config.yaml
rope_base: 10800.0
init: "normal"
beta2: 0.99
seq_len: 512
doc_mask: true
Each number is 500 + 50 x the weight over its row's rms, rounded and kept within 0 to 999. Layers, rows and columns count from 0. Numbers have three digits each. The size before them is the row's rms in percent of the matrix's.

# o: layer 2 attention output (transposed), 256x256, rms 0.0563, rows 127, columns 0-255
# q: layer 2 attention query, 256x256, rms 0.0384, rows 128-154, columns 0-255
# k: layer 2 attention key, 256x256, rms 0.0392, rows 128-153, columns 0-255
o127 106:494482539601491493548525505503488460555497390475548563540475543477470640489524476496471483492546447473395471506496474543404444488582481471460475617449415448472530515440432487435441474569544630546502483447564572535386448467463499483581505540536528487469511509484603539492511493502485426510486389409548454564464487454486516511540492498560309464542552470449502588479605559561572502585509462530474562506553467465552493410483511543507554474515507461498517563496499443546479533519509449517518495509524496464516435570500490540461432539512478493476539417473497485530515495599524480526497494446470550497587505529429502451484523478438369522512571503544528595625447507451462441489519487540501463428551470535525455482510404458574538370526565486520486399552595419576459523521493443
q128 200:501547384493527525515482422502549540557482481555441448540535561588475441559450575512431433446463448471571469532455446473468525523550411411581456439574502517445405551470496588504570429526457498435456505538517528467477522574445534588536456571555488546526522435529500506389573484511569449506445454446513441475467453483489499527577520424509475535535548534459533526536437547443466565393510517571588570483460584456535462489575563429568494505549439445441534413480572500481508459539558468471448467538529508460546498434536541542502521565551560494549532541455517550523484577576449545449519438619505456550511546554565435421425491585457543531490409478454552450467482605466585492499471493440498565484534539473418442456504518543513611511412548525566530486486560508553422449448583470
k128 108:525496485535504556488545436498591496521607422530437438593474476539473512554509537486513482509453403559516446506487440495477451532545440493463410477504433426519525514453492467456458543507576483485503463480417568480469596441472434497448459430502502503569485567469487459544557565533517431469502570488484445519484464440567582503524526459484543444512577534543522479423550549497395591457550472506476464511416527440551624481475516440568472507579470498510535477464578574470639478548516529491504531614485507509505543429570503583543550519516543475537426625474542553569449517470503552458503461538590471463488444457554397475484481552484519481652455479434484484419465517500524473587530468484517512545528488485476502484547408505381449522515532497537513351577530377418548425408469503
q129 115:530537426526520503467469451480500590548535471497479452560560579525478453522391516518458448514503540466528464566437430454474572569544449411518489434527473499505503554537528554471560395542541459482484533570540583426440443547490538567543408571517575464519569465505523449387505436509551492573433419458486515468507448546497519502483526457551423510500496528530509508542519539404512598467534487592544559421511546476510479564540544451490527525511437454423508419492577429498455520503547428409468437482462421415583455431500522512492528524524519558613548607505499527532498569551442567447503473598512439487568584469571547497473517605484545522509398483502559479462426524459567551515479589459461571452594520477439436543472591564542528573414555553498527512442574542549487455501598500
k129 135:490521457513481587536501429512520553531582395614397401619562529559512508505460587492463418493539441497533468554470474498506464517504439430525461453529474488460485563490439583504554478571494475550459471519440580464452576524462398564539474502562478485503546492538491484501516502519553445507494438465453426408472509401506524532558552433520513464534573526456601543462513521446375576411517500552553598464424584460501585511518538368560435519548439494446532502497574486394539478574545518464503521527478526453513581434542519579465507567493498537549461614484511519547481538566448509465524456576495472495539511513500483445454437575411559499547404485479454454493489568456599452539462492444546518509519555432446452469574496530486544563427519466533488446574485442484495394429542445
q130 125:471467590489471493471541527526518434460501523464532549462446420450522530446577434478539583539489528526477589430529561542562498434457599603456558520421505426541575464488468403544457596458555530567524457465469469541526522480545495420471574414462499466495477567486487530607438556472475531493578573571474530570509572482494505467458439588447531520452475453556499499432537468574519404591435481447444428545538409502431538535492428581484509530497559521562495565538442493522502498477455563535555501493496552574434510575498517428511474434444417498430430392571500467477540447443559441546457529393497558503495476483412513572562509431499466452484606533525474531515559409600421489454505497563491463546469491503587494506491465399489429431553427469472498515543417467458483535541429481
k130 113:469484558493535437526501560490472470499406609411567575388445492475503494494550410500520590533506589516485543495535524524519622485493528557532539542481501586541507464557509464507484477460487501441536510490571470525604404464508669460488519580442520504469465456471460493506491475473464563495478528516512571552519484600464459488435451514520484566517430475530411461560463508527619433554505519448444412525586413549522393478476475629412599489454532491509473534488418481578454531407457469554454483463515444531557355569471478411488494468509502463437581387473493476494537466452537499483484550434494515560457522504493549504532581459552494537435534492566525529552531452488423553443516518564456487495465451568546527508452504451507475453540497495469518583380475571573516570580473521
q131 109:485578391536469518517429456461481586530544484570489420562557528564497447574490586503474454485476444449538461605430471460483476520508406436586471488555487546455445552486544616460583431492433489463456566597522510463508522535452505547549453556575496514521528443521539491424574455534567490552438485450514465449469424479462519539571541413518493537530540578411549512572430540451478544429473504569548544450489565466532503504519517398565479522522429534376532459481548557481489488523517460473471524504478462437557503439493545534498480577565599535559546573452496499509477540559442512474540475601534458532520553525571471456413464550483558540479383429468539444533454589425573545526484489410505545466497558479369505426527531545529565524467584520539509483510581508566433474436597455
k131 109:495504424460479533467523440559495507500553366555424402604542489527470507471501561521518464493549426485543466535509495466475445514512494435471504448555502416478497457449452523516589535549476483518515481503384532486497623543492400529516462416522465487557543513553533486471491513600535403468518510498478454441478510404558531530557541468522518440474533545452607536444552535503426566459539427505537551450439555533505602528521530456520417474546498407540574501463547497454588461584546571480547527528516608513485654452587498599516515534490509486512379607476548559509478502531486523494516502592533461473556433507462459496423437512433473495628467452469466455405481514490543464570443407495525490547522500460456501486493469503443549525494504515506492389590495426395559425404527480
q132 108:523450629453542497450550578519488395458550467464551526473451496417497573400508445495545556565590548551466557427515547563501511488454589562426559544414522473576558478511460382570462541487529499517510521429523487501522472467515523475456597494430466480478460563498540512556411503462444566453551524546488565513558545535518533453405437565499556450453485416581450526481483465570493444585509476388468499553524416508461576504515471569448472581522513482591460575474469434511436534497460495529498483504527512540482463530474517449450535401453404521412500424559488475487511462419549466559446554440475553494514431439437533533563521463546435473468560539593462562463500450579448457483526479536439416515486456545580553549516489428533394478576405488471446558557450535483514553532411533
k132 099:474507497513556461499432535454474409507418601426551541376427495476449524481523443523535579515383580483524517480512487557462609478473499530520510506480510563534455444597539474513465499452495493455537508518533423521510410477518615440504478594479520539501488482471424526420461494471510599495494536503497548576455497633421467477484486538524466548465431521535424486552468505501591441573475572451519458531549439483522341436508509603470579544435552489500508539507430527581424529410501429580450402538601456507539364534461449389495467481485514461463554434516516503516533482474509526537499505472513507537460489498536535488534612454561475565419526534549558536562507464516468563482531573500469598527426518519535481484424517533538494438503488518508539582404534604544471572566490517
q133 088:474479437528449446454379455486447572572483472459543521536469568497554524534466462493520477539508539439499449521443498422461560576523514426482472465547473527485464536551538577497529436508596409396530468541591480449505500483455565483537426566494539559600550472426501470483557452516462463585468436417484518460480481543479523493467526501580450532463431528433481472609601491452564589529508536559431499403429476541589520520450486505501578451492567471478517412541476579523456532409489451402506480521472398518548431426447467469531542519486515537614556565461496497489544472521396514462543491521471475504452562450560488540510537455540541563525486480503485518529434489469558610539482508493461513458531428495476564555448564565538469647493621606390492523446574520532543440587545498
k133 094:555477491557545475541433538491532563469562423510495510593534406485498506430479526462468367494606451485445511513474496494547418595453560398536484454533374505508521570468450526453456473512492549574434561581482572456511585467493444556556499447508478446545565578522533451503522465533488503509565486483486520428523511417484550502575525474467465406478490495481575558451541497403466554502549505538557535415463517453400552524496596466500450485570440576420483515541519500409500503530488515490557505496380456454456657562512468585523502565537508580478585604485470548518495592531469551462556468522559513489567509534529557466591414537485541491561424380480455457509517464510518505502435447354518425488509470479512518498547418540471430514488534518499469481566514471439509440427519454
q134 098:476528583535560572560619575461507437412560574569511477478461461529454472507576500498502547448477487510475567483538528552562463463432486545477512486511500492600488481445480450517475497499429573549482452478405486558471563507488428542492589414544416485443429528493497572555489485487550479465555531504500442568482543452503524567541521526393586485493575466478590530389388469500470483456438529452558526582482556416414497506519478479547428523545472528518500511466472483450585448567510633505532532536542632537472546554550458566518458518515460400438420419454487542438486465495616460539507436466547542574478420561464475478506405483436484488501516469461488519509572462516486434465519531526552558585449598478515522451511466410513522380509395439559499438521488490483515519379530488
k134 101:449459462420487465414487443606416450483394508484506470415500532502555479587538516521535555522457578475534456537572440471450535444582425573482509602500643477529445425510552473585570596480473485526546461374509436541526441506560512447438533578500549547507494463462509529495489585559565506511470534526478511498450462492508449507474462509572486563499480511539471399575478465610517472532442495417469494538520474605562437504516478508420524445471612440578491510392468553581520503490492468543499558499616569478529477468439563389464544476447509449543473395537526486490525418476527427556482565438456481463462483459445427509437584469475480516392530638512541521477514532525457445539487511620471469524464523549512466398480512516473556482560480531499488456512479541438450522514526504
q135 107:550415538520500478434474560510522483469515465455559527404464491407509514454516441534555496584544514519521548480556554529481481494441593583419501495446491448584544433542483425517410552522552462551597487484561482549463487447508462465443550473410512520498438577466478467568447518444422578435587541542447640509542550474508583461420426570460554449481429462526534422489466455538512417532493495427475480531507469572332518483500441551423498552453513548500464546487491471485398485457475569547492488512551573554449493500539412460503539450451464487446506444523585434481520497405567501566562550413447508510519472438446564508546512474517467442427534516570461540496567397533438487492524501520564464512451487502563526507462575381526443504582467420505456480543386451486545506498410534
k135 088:446534499411500512489500470543476447499370581447481430371470619488480467530536491549494543456412554521513466524479485473385585489541422485522510499508579543536438452528518541589516508435539451485512513443562464504501406465492585467466491583530528545508451500420493546437536494457506549497407526499518503557453492574465432432465490497539505567485431518534405446583504545583563449524441566443498501553477475561508343487533464538458513474476570453549474503426436510622452506449500470511480474487559492488553362473482487414488532409531495478510519442592486475501533412495503432527508518474477468507457518459478443502460625509487468532408537559519630535543538535553485483464498578575463523479440525577501435403457514485497551484466457563525554569425543601583414527551525489
q136 094:513542479402500416441470436536503429561468451520475491460448526433516485431458448511521512479479508466526493523537537542469601533506534470517496492476598499445453520600573497588635565480555461447547454528490399500529437457414583496409539517502580500507544532462560499458433498498440551549525506440576537520456534518453484390437499576593443519501450488497486442430498565564501417509515477417497439436526414535542492473548497512484583518480516367593531545509519484514485535453503435494527521527603492483535434502458674408518553486433460514607516468560497443426561493455486506516439584543478454445541558513526491530465544433541488550459502587530592459480448544503462497512522523524485513529538410508529520522424576579501526554499490650448499635496486491473462522586475554
k136 107:489492496574479544540459538447578556535570566446587541499471469459438446470450431448448542414421511477590528534513538480507488512437508459544425337516529538538456527510455508477446435408428530447481528568574531526504538510489534433556464524430466470535501481538522471518444443497444439394509471461520500532525529505527440453431567498450548465464454492508463619509517491360537492551574500456552524543489551353511452536484532494462488628425476599534468525525504510554436493440512501553498411510425456461548453502498548570450522498573525570426518476450427492484533577502422600447576469505566576647492608459577563514553537476476579492474543533507501462515483467521537522443493508450415564530487542405492500511516531403537472436463432471485500565439493506603540495513491451
q137 105:499433539531562512416516515466513443477486483442562512474473506485461525540533431498436566613594531519493565434471566552460507445503599613454556498468478445552550449513472473593439504480549567527514459496513481518512479431489529512453548482449528511546521541529499503509477521457397592441565586488451559466499504496460475496383437594441548529486445474577487459471537491582519438513513503515428459555492438552370446448521467513478539552430501535592465576506519486513500486426482516570441499487581480563445463504482483418510511444525450467441481501502581453474552527400516514590533583436447460551527471409437626524523566471525555398430547521549465542400614469503482470509506490470593491519386450527626476554490556428505426553520502445498484502579397465485488571489429427
k137 087:503513454457538435491465461490517436506442581515447477432476601484504474534528421501546573508461534503453474465523439529445607423541474517506500525505565598523388440568563525572519461513504484429480438489552489501441421515483601516444481598494518562481477461449486538450495532488493574579447552503493512528452431623420474452432518519492525589568440521495461486589445550567523414502444574442503449524536476533584423459578452538498538497483490492501509466450491492591470486434529450505418485528612479481583337448478495452468423488502531441468535389440492519501479431497498462530472478506451438512484496447549430503419539508536474538369522556504553506522497527480476542465499618558522595468465551516457392444396558486478540480460511447554562555385486585558469577521531499
q138 109:547566436544532593476470445440520533395560542552531474527560459494476500567545495517559510466528415522535539540533492523480533520504513563468558431567390434550611442411541468539397435462514509529509567490442564548493553450505438469485493421502498498489469553475383523517491486469484493401590560505433437424503561465568555530492452534431596481530500538417542572440408477411543493485495447492540522527475547435423507536524435543556434600488449585540452483501527485454586479476483569484470574461505488551484514434511388525562498512564471436431451525429533533522552492479529464542556491454460518552510484471501535468502550502545510362463529432478485510483579454522451435467513480437488533506351530473510512433524501438467434518495429378593397424529497490455552503403481418
k138 107:460483502454485431460552458555407399426486413474467484503522550503505515579509554517490520525535536496401455511474460481496496445615439581473488658493601594425470492482555461573581508536576471474543464385503477488559406526521498484447545542517519518512580488516543543396553514551541493487433544512409537455452430466465548493519482564556455485514520500546478442595465471611502507492479567492418507481524466646540563514479488497449542454509577454460467506440536551561507537507485510465452577504586584526534516463454458373464447568450504424486498433519553511437524381517477435504540522483445406385500542505409467580437490531517502456470552450524508449413483512523539495592515517459556462486481498542418498512484497529508531545520515542526510422584405463405559465514585506
q139 095:460495440491486401479467510612460538596411400465495556507451484553450488540413517455420503513394570425466448479437458438438467469458511434483503457585508458514511502563533499577559584482451544475395518522588483551487528540536543484517390524492592552524519507572478506451520490531486434623493542472515496541482468507488477519418525458578430553439488466513502488464659561494498596533567443580476486453461476507634539541458516536395502408530546447559538415507491541546534590516481465492502472510450445494555476435446588502481530519410481433580494479439433540563486436502404535486474509511509479511479503420467443494473439468557542520534466526495528522445391488524620546463543484531511494478567356570510456546481562509431483517503560520427425477530547481446473473492494527
k139 116:578549495560522516579513553481635606532538531547471564517489444545447521456450451376568538523481489571495605482590551467548562577378677496481515433554352528526512531545502488440488442492521538432452531601558482502445531483409574605540450441465453462498464464544426529527492461458403535519528462476562508561554450504465479585547495546450529483565475510523566504458481518471478428514583506500525469506503497495467444545463589483515539494497473502485489483566394395424486416517491515435544416388541420509498511619519433532488483530463500487522491541412474458535469592512496492476559508502444518488545511528537488440501393476558537443529456428454376545494514495522489498448486549472532430541524459455499485467486452490530461466480534388504484557460483505540517581484523456
q140 128:551504530530473455526523490521507542483488572540402428526526507511502503505430550455474498461477458477526438474487540464529506507503422409537442522465501533401411516517476532455539491538466494356499544501476506474502460556396528560560513604557411478459513410516603522430473495579575478496422458541510452640507439550519429495569560450538415462573550514421469438533477467499481548475481557548498526432496492553556432509490525441537526415514533548430569450472546538545406391567556486390531503576387477479540543565499544473473472503516541592583549517422461493539480524575457522382536458570498483493422537554496452484438499549448487586546499538419486483511477490448526548519449563499448544511561523483438448470527455490522564456452634586436570530398581584547481493528519478
k140 084:535448543555506544449497482440507561510564454578566475532511442482527534440496489524484522522593479532522480463544558495472424536510590448451477514463447493518602536449489489508428575487386542574492468505511523445473597543571384539542539393507461475467539492552494417585455476540523474491588469521494496419577544528559531572523477426504530443551573494495567506397550461450418513499508419538429463458456544475412516523464501503570509518512474558486535515585520441403476518545514540456572470478376447523433651575556500624478455497477489558566472582503492442489462567471485503427435507518579555460508542509545528519580358536435510463621473440485460547493506494480513521507492505445490454516580456472606551593530472444553471528566502426496481496556456385552466522490522464
q141 091:478637492517484604540459459427419489523477538602447517486528489511535530551469573471552420433565451524459505515555493493519552459510453387565524523506378481488450522466474517443504437541461487404515506503548453453479511554451469508546462519548409483514495482467609542541518494483575404453427492457605474415507426535502491511633542482517518518554466506416580573525514492466525534485473474539523506467455579550544466507576498418560500481447540526444539493470468539470534418547528482399474525497485525487505515445510502567555463567497562452507527580463586395494520512608450485417536452522498428486456532576517467473464513568467503477494465439455442486640460553412475469523507523479471534548465658443421515459527501517520563503374515551511516479415619538582540460437572534
k141 100:557463533511478490481513535575421544431513418496490510640473516502487518446544584482510417505608458476529440537448514477494418488471498481490529512468480475484614505478497465443495584498509536565523505495425542512523557411520369437520481455514465468499562554514558444486470531510532478478557480558427517457501577431570535551495423475483526470500509451447538476469531484517435563478486465492519557482510569495440547540424503475558405439564501548473506485500503422454595535583526478426558529482430446540458679470516466544603549488403485539565559558557459467428532494501508501467504574490514569412536530521460519457503433532453517482625463414450463471518486513487502487578504433471522440486544468458504526546592429481534531530579563503523483525585441386367508334444462418
q142 116:504512579460526477484521512516498457489434525532517510403473517465513467500412526472506478510466570568446497471553515509520649438432515525506521496533543490508441520570520527587544577472479599439464472524592428469569451560428592536460512552531464543427493544522580533467430438424463543594496577482522510498428543523376508428480400484489444600536472533591537449515515547598502415453412446438598519511540437554555429451582544502442500538453502355508570489548445433573534441490521499489423505558508466469453434529481573474532546474407425468474506447564525429486519486522510534492422505514468470498496516561391511439486528516452476624455490603511556545539527452422549497560523493540524589524473449536540469482461475514558571448474481505412487572480526551560400544493517532
k142 125:469523479523521579556479510519564551511526616548442472480550570549507465490520457402569581444469465512550549555546486374467564591516559417458531337544542481542406529479526517478546459508402463522472459612525544556430460495471546518499426563510417481429423478487444504539411419510512474496531388493567456537585535579494497487477518532504590558446490538571501610515446551471480447483559577538576542578502543397545466540539544443470488533499480495512428523535473476461537395469554520510472469482503463493525410450584529495508544468506489491467496452440491491501424575501480524498529477536486528572444534504543533368482537468476483470489471568526504519537481519470569491455553527552422571578446546403529508487461568421534516436430427414469494587460501604600484518526504455
q143 087:540382574504524484511541538482598456415443542422507480491499538456476475527434388484440454619493519441497478586419546553597488498439532518428513498522544591486464560575477482528534470537522421547504528519480548521520502514445490531450553481456526534524492508515497475495438478462480578546513485586467524630573526556517554437336435548534548526453504412556480426553471521534508499500502568517435593451510322558370456510459441526563479576554493473510427538539482507482400537442496511411454492515424517509433500543503576398428496428530515541446538461622488533479531451497501513568463499472457555524503371452467560471574531449479492517508563511579543496451475469565532532452454521515512497495566442515507482476430517363519533492539516471483483504562406499482482515541473495
k143 083:452549444526529540445499486439459466436439593501463516385546566543461460507577492418503546484439467546457472534502450572477655519482546444445522493589499517531473436465640584528506463483496518531432515473494501449563449520451514479478456507505574515462451443483435610465576508528497543576484488517485506566454499597452468539479559564424490564544473569545530433576500523480500449502463652523459515525506417507470454402527470610513526548418534490500492471496516496537473506411499452489469459565452518489509479461497497380468444494598519424545396481477537485598526451491596509554436466462484446504539448448546552487387502511582450579503499485474587471512453487521505513492487564441494522545454469491465427541400535548442462512495449480611582477501543550461423615469498603
q144 133:528519564433470466609579526485483435490449562516433454505511541517599565489464454553488493470597551511606540425467562576571563480436544521568527597350526588431522576435431465525593497537531405502503560366465488472491452472439543566487625463562430490468414483482494496517452601544520528426504434614424515565493491508530494442531462502526511437627540489540480457470408454569505473445465497452518498402485433504428459430555515504569452518508486522434477574504473466528453424511518514474471551526492590515506471620517474461480495447513517545442538477558465549462473578513533451435492451491459534500520543625407534485534515545448447455474505544497497455524511593463428508524487452419481500562547570503527526427495426466538538499528557546565504505529477528477461554490481518
k144 115:479491531453529524404510427508466433491447486523415448487552507586596509502530535516504513446465549503559398457622478523436510537514456414507492505487569472523466486415511554515556560577361499539498455413422525493473555546559501513502558520513447519506512492528537478561481458638661493478465514523466468504506522567512502502522558479528464492411566501567529490463505469520498426468481482488533505449473487460507456400523534490517442462501488423526550426475541565569482504399504490520470511629450518492438568441521477534522449480529487434575465482541655531504509418527517482489503456564570469499462430497530426548467547447397468634637532469515606519501489511435536480576493416515392519534467496544585514579537466506461516463586410558507493498378507533522428462445496482
q145 111:461500533584492542556479485513530544429547471503562528552558529484478569447590501487448508543538394491472430578377516464474361502514462538526497557468459504518491524526533538478462460528550488584501514500426525458454374443523374467442444508455575502602509542511486451564523484471490569459498477493594556508531450412528558600447580489540485437465523492530443465488523463507473593523541551490409528503508488527383534453440448484451487421521487571400445552479498501453458592517509435500577467418459480480462599566504560476440382521595572545472545551559409418522455567485512513539446518392476548427530453414481560540542395517586531397492482440477488415456443532515458517519497520476525472416513534464472557564584498522562462547534525473457510505568483465473478514545510537
k145 116:524602442561542459503484504523523475498457435573414439497473475446479529510471541503435389508466503455426404479507483614544512487443454548480481587549447446466552361538540536513449443586584542500486607488561498486513509465407507479521497408502543530459564527567528586439590488480481531553490587471482528541447504499500528536443491497389451544552490535413545373504508574536418549545441421538460472442485461537487488385488494526608476465463468440453561444497530474472496552522541480458488533511545510574514522592408443472523405542507535494513472534545536525581518523505560552535518532503529407450547452483504440551468433505581469545587470383445442471509466463500427490548515514493656508425523486506429415555514487518488502562568570561545474482515556416416497513452509529
q146 101:522492436437522475414517511440431519539441521517507476487436554509505456441478491604496412529417418513463566585527488511450557629555546433496493408519550563470507427536540526444544470542505523489637506492525470453547478547464504498506492529396536498491522500441458544440506547466467520624498462486566562426549502533446372430500541528566444553497471495458468541576596634435527502598518469551579503490488489599619416542511512462514558527437528516516560532480461547490489505493465417460440526491472402459500535500552515391503575534511458474557497546472629499515414418496454466586457470562481385508472472479528538467424501477556394538562431532415554479477556517440469506536531496536457575554511510494448506463486426493500484520487517604576490435472456426538525480549512540
k146 110:537505528518491521498409539444528517456494480457515498534455527431465521529550457545552411518549548524490525504375521526473420430478513472575481386515441469561488471501432526465423535445518447566418494567432525540473497440428481405481458410482540497605434503501469458522472538474419572466523449457475474489469542488539480488373542449519524547413441453552521451510559471484449470518574438501587536507480499498406510522502426497448411544526516651554548549439496431463506587460515511446501445430500393449573571412478460539448575428557470536496478524594416519444555593504443517541503437400509564557608549582485544553497515479471604520542522544548491478548431486544536422471598544529483450498503580464528496477571558519474500475535474510590477550483530463546485491393476578
q147 092:550476481572455584498468440456571567470568493601487452570587543538425492524513538467485474419509348536487452493550499438463454590522401438530493494510505447456539462455473475435458450579447442462462525542452571455399454509445394511542503504511546420450527510568460499516494566538564479501471380507483527453511427532558557496562603467552585399508561516453551460468457472427453576511537611526500532526433502493494477578470464431505428560478356513471474513422533484497453472560481483428527555398461491491527572422537489484495376490515519597569540582470553506579422548565516534538447446458587510544454532454512520534479483523535482462577470539544480453519450526452498499507544600455445509492476582418481535509551542476522466476496452542609555467462532477486562468504524541
k147 089:533500507525458497574386515497508531484571333479514427612460438470534503472480538488508425525620482506556502455427519469528406505444440485512507548483494449498497518545415446531436530586558502565501512509452509476496528452547437560531515388502457473592586543461575357512481459524487492478571588495491460395537464440592584511485520456506483476484535425494521534410609489503491569450525397517530532420501549501485591499511512374500505450548523536437511508514522504521584460562519521480492532506439548512482624530546510550513446553514522577442526581531460444455484492456429482450528523532597520494524492508475558501591397507443526459535454428488474442440463501486553523494490504496527479504559548512488508471606464473469521480490535494444411370582489398446620432511495476
q148 109:529496538562544530563457495424506494407467536494521540453565545452535524505547472569476485471627461470545509552533535595524455462517525540541514565351514494564517515463500449568447485442542501455454601444496471468502474386489568528465569512517482455460502537584505455452472573501479616419456535503535561508519472439468427445544509518450495437609531443536439439542422467544569482526565587529398521494565569508399509396483478558502509571501449566422464596487477514450437425500483476496470498474514467520455493565571465467426546467549506515484596477462546502429389582492544506572500518445453512425469499505417570542503541511501530353449511490487545478446580556414472545517470390429585501518486571508541574474486448426583534544515464484582576494480470541546523536492508465
k148 117:469531498567490551463411479487555472575482485515449396468553538505485455482459502487447587470480536463576431534512557513490575522502428473557501556561566519531470457631566557533543546533418473429488507441486459431449465543455541502545485542527486590451556488515571474354502474602588572530482481503466513612461539642469554495479633551409504542503486542406560444479491534565515478474466522538496533464506498414615456478469515452503497483483501389423480452528511556563480432396520494455439553510470589541442442499464500457508386517544494436586524492462601518518560445584488494503504442531547422475489540481517489570415513519456469568521487439465557455484495519475547592588519493522485572499526483467464452506422589473511538485442516513429420543423509553498403508520566508
q149 110:530506457427461489479496523512420490519442432541439487500450431598513494471470523544505510505466588476520565411539508426462605468443579465490477509565552464466415528479546486477623513468472473557471507553526469522498646521530563467550488507576411505456419459574535544523533507437517405449504422530493429535479535480571480485572458426499489574448459541415561568446559461418427522499465514531574507495477567525566546498557481489525473507460496490497596460510535579528555455525531557556487487550544481553580544491478512518524540522440477451639428476456508558446536428528443501506552457552562457442490540623529441404423523467440527640538490554405520525600454460539506473522509409475524539583503536563411470481466535523468509454497496583492545459396536565460483416398478520
k149 097:491498582418476532576587572562485489544518554448536579451497456527498514517556488505530578414606484495541560501531513358517430517539453509525524423461538492470546592472495491465535535419441502470489467437458498562495475483565461493464497586482484432497520484405506491548494471422560436463513508515500557444548510525568439503484446524595504488469525469447484576509497484496571452470551413491491491542532592532454555625427459481404487471545547538534377553497417451507541445499484503592598533397529514464503496501551525501434537472416493461456509455492404406451515536464515436513516578516466593508413587483414487507534494441477470438489546561566419534461589546529502501488499431527394374526479436531605615477521430485521464412562459455453529568502479515531553455504543441
q150 101:516492490536536516482478431467481550521502490493523518490506450560491508478537529550479491440476355543528468597464479525427496505558484488552466515513467466544602432453607510488445486550527550592527486504535438411497555500523398517538517518467592392497518600531438538481540601516474539518506613403513516365452437459472431518524520579504468490504535467429470499474577570477509544596537381520372502420508613518543528487393440509557476529437485510476549558427519590429528546518459407529536545413374419489501465506485533561487518499521500470493558569447549516481434573482527557553523500463457468469546594398480548577450489518560479380532432479534530452454471585448450496495537476442477425440450519480487547525451503498538566552514488417438456470542502424490557474489515507
k150 100:527525424580510497531367491475561488505532428488522498555444483407436492436446516552424491449520569440515502596507589541575492462454488551546440522522534503625470449634390458492428590498542539406465570453410461578475512487455549471490442464509479595557510517544540493399528504517410539480497493487491504533390480445473511490406587420517473565538466496425511472522491571576485532541547404533533476461446500445516627442411481488476621455459504498533526472522531509516487529535553520412542524474534473510417484556418504481508371527516505495508554498533486505510601498549432556510553476506549466474581495600490491508455443470559505486536529530393471444498479412539569514525523508571522520473513539493418481511575575590437501529489569579478448510516479411484531552531520564
q151 102:440444577466510570468480552512539512413537505499592536557540497442549539499398496412558489513673487435435499455431507451602513427540501536476583526507441468531523520541462499524510531435494528523432476538544451472480397456569484579488399519450550545554499507461555441525497393462498544547485539465525551499550477475450623486502447435566503461442465419596493490527492482558546482447489470432531499499462415487436507581545499475457464531542533455529389516498476324553514535509534483454487465443519525433472426471465509537537385488473508526428540454564401446546521475541531470431441531503426578503471474513483568449549455538519541517450475559537463516538442489476555503496515575518490465398535416444534594548532526527604506545520478536462419545610515450535436545567576490
k151 107:489500480521592429473523489486454469491596452527469475519481525527497480465531527446519420560389492503482432532524426554416507589485557432365480523485402519522454402462494531506554422670484529525526573614484535497478512503484501549516566445485483442499464505570543525554532525503451459521516568403513500431526497383495556475624506537424569458512572576537543478472485554456459478492495556479512473440504486468519443414543556470673459456472380489439545521516569539511469528546511475462461469619500547470481556533566477528585524489579538533501423523487634520522403529499544501465518493526533419454553457503539481464513534440491463598559443493454551482458479446466479471503523531469605585520491554515442429502392531455479499549496483481515559427464459481501550399475464495
q152 079:500516497478596468493468503419405432491449524484512539495518443502555502509556401523440583527542530458533545518514522521512607445425576536557526545468523498517408575397497525525565524484592497449465490564481462562560567566467590553482537519549423545466448443437488567446559447381540498500503529492505471496456530498474451472509388495513447520498415484570495538536458521518462518422470568482510502475453533456495483424495554579515544540495524485400468543517493541564498443406528532544447531556580463511486528447498496564531551483531583422409530510536476548454497540436506484463572511557458554387507481572554471403450555537457487498386568461484546455551583557471487542487474393486521497501412445574584437501378475526510588457461479445479454569409546642559436471420489491
k152 090:476485554550538524429522501477498472527454616526509478340589517490541510541489456440449614500451593505425467471578504505544537532543504534482490517484487548577516460457557561578540536479423520508535450478559512413487507589469509492467506580431523450441554453536470544419522532485555524470454446485420555573520551582495489477488482563475505531570510573543459461460430473502563370523517546483451534623568396492496395514476527573464478552427509477507408452501546524545405550404417507500475442526421495448481366521500455418490463454486513425528583440503484447589509481494494559497484483496437552516489498500542457527445625499538424550554527539467545450568486477526516522515459498571498512443520497534529505600366532467495508475490489556442529587436505614509379499535524497
q153 086:509568506557477444527496394502389451537457523479455477457516495523481593535592512624517488510541462439589532523497532582550535507525549416560451557436485545507456503419448486501527542477513457415490420484474535483564512485441530587428533422518484418501483482411528532492589515493480483455479481576478497483481434468491420432603515512518428475521502510454519531509605456485574460528487545521428493429579488494558453443413502467515603550495584562402519560553528596556489480427443474528522540564533544483520487585489492515494578448540551518512513459526527484492418464535475384378559569538505487441539489529480477470495519468489457515508478503391530407512579606436465522548426482508430529543473512527433519431422352501589520551498587570505605532455563451551472497561524527
k153 092:574533501527517556406597479497569471529387545493508472512477481503391496435537511483484522464529586430494456525489529587502466533468560516519495488464515434585638470568547515591486526407417536478526579571507462458558420426479493428482552395471520515390491521642477525521524460523487557474499459485454533571454564596498484486534470558474452522542440545455513405441520545512536494480522464497439497565535462461483426488497525610471459537442524409526555440444407393463404498413494430457452435454488414518497476531455419410443511431526520489561489524530619519510519477516593503561565544473563442531580470511553528567473514449482462543584475424482521475536481471496420484538497527484489509470546470511566486538474573498610467440546527460487476518481593552538395539528522560
q154 105:528487412527402594490468483530563572450582467622467465585564566540510524500449562538534328475516437463522489513463417452478478571550442413489474526546457491416488489552483533451468414486422521479540511456520505512385471457500441472571369538459517510513504534480549446521506476568551390577455438492521506464545538497567621433569552499544473458478510511478523476573479568478454571437559511536517535452428552489550513636517465441478473517556421426446521485423510487487539491560543487401579563432471513417538478474564490493585458509533541548530563572505530537614523537584449489459507451524482531502542535519528507496411465548525465525519454521501512463497423454463475485487575554433467515503555525387425545487578580547549527527436513499521495474516548433570577473509553487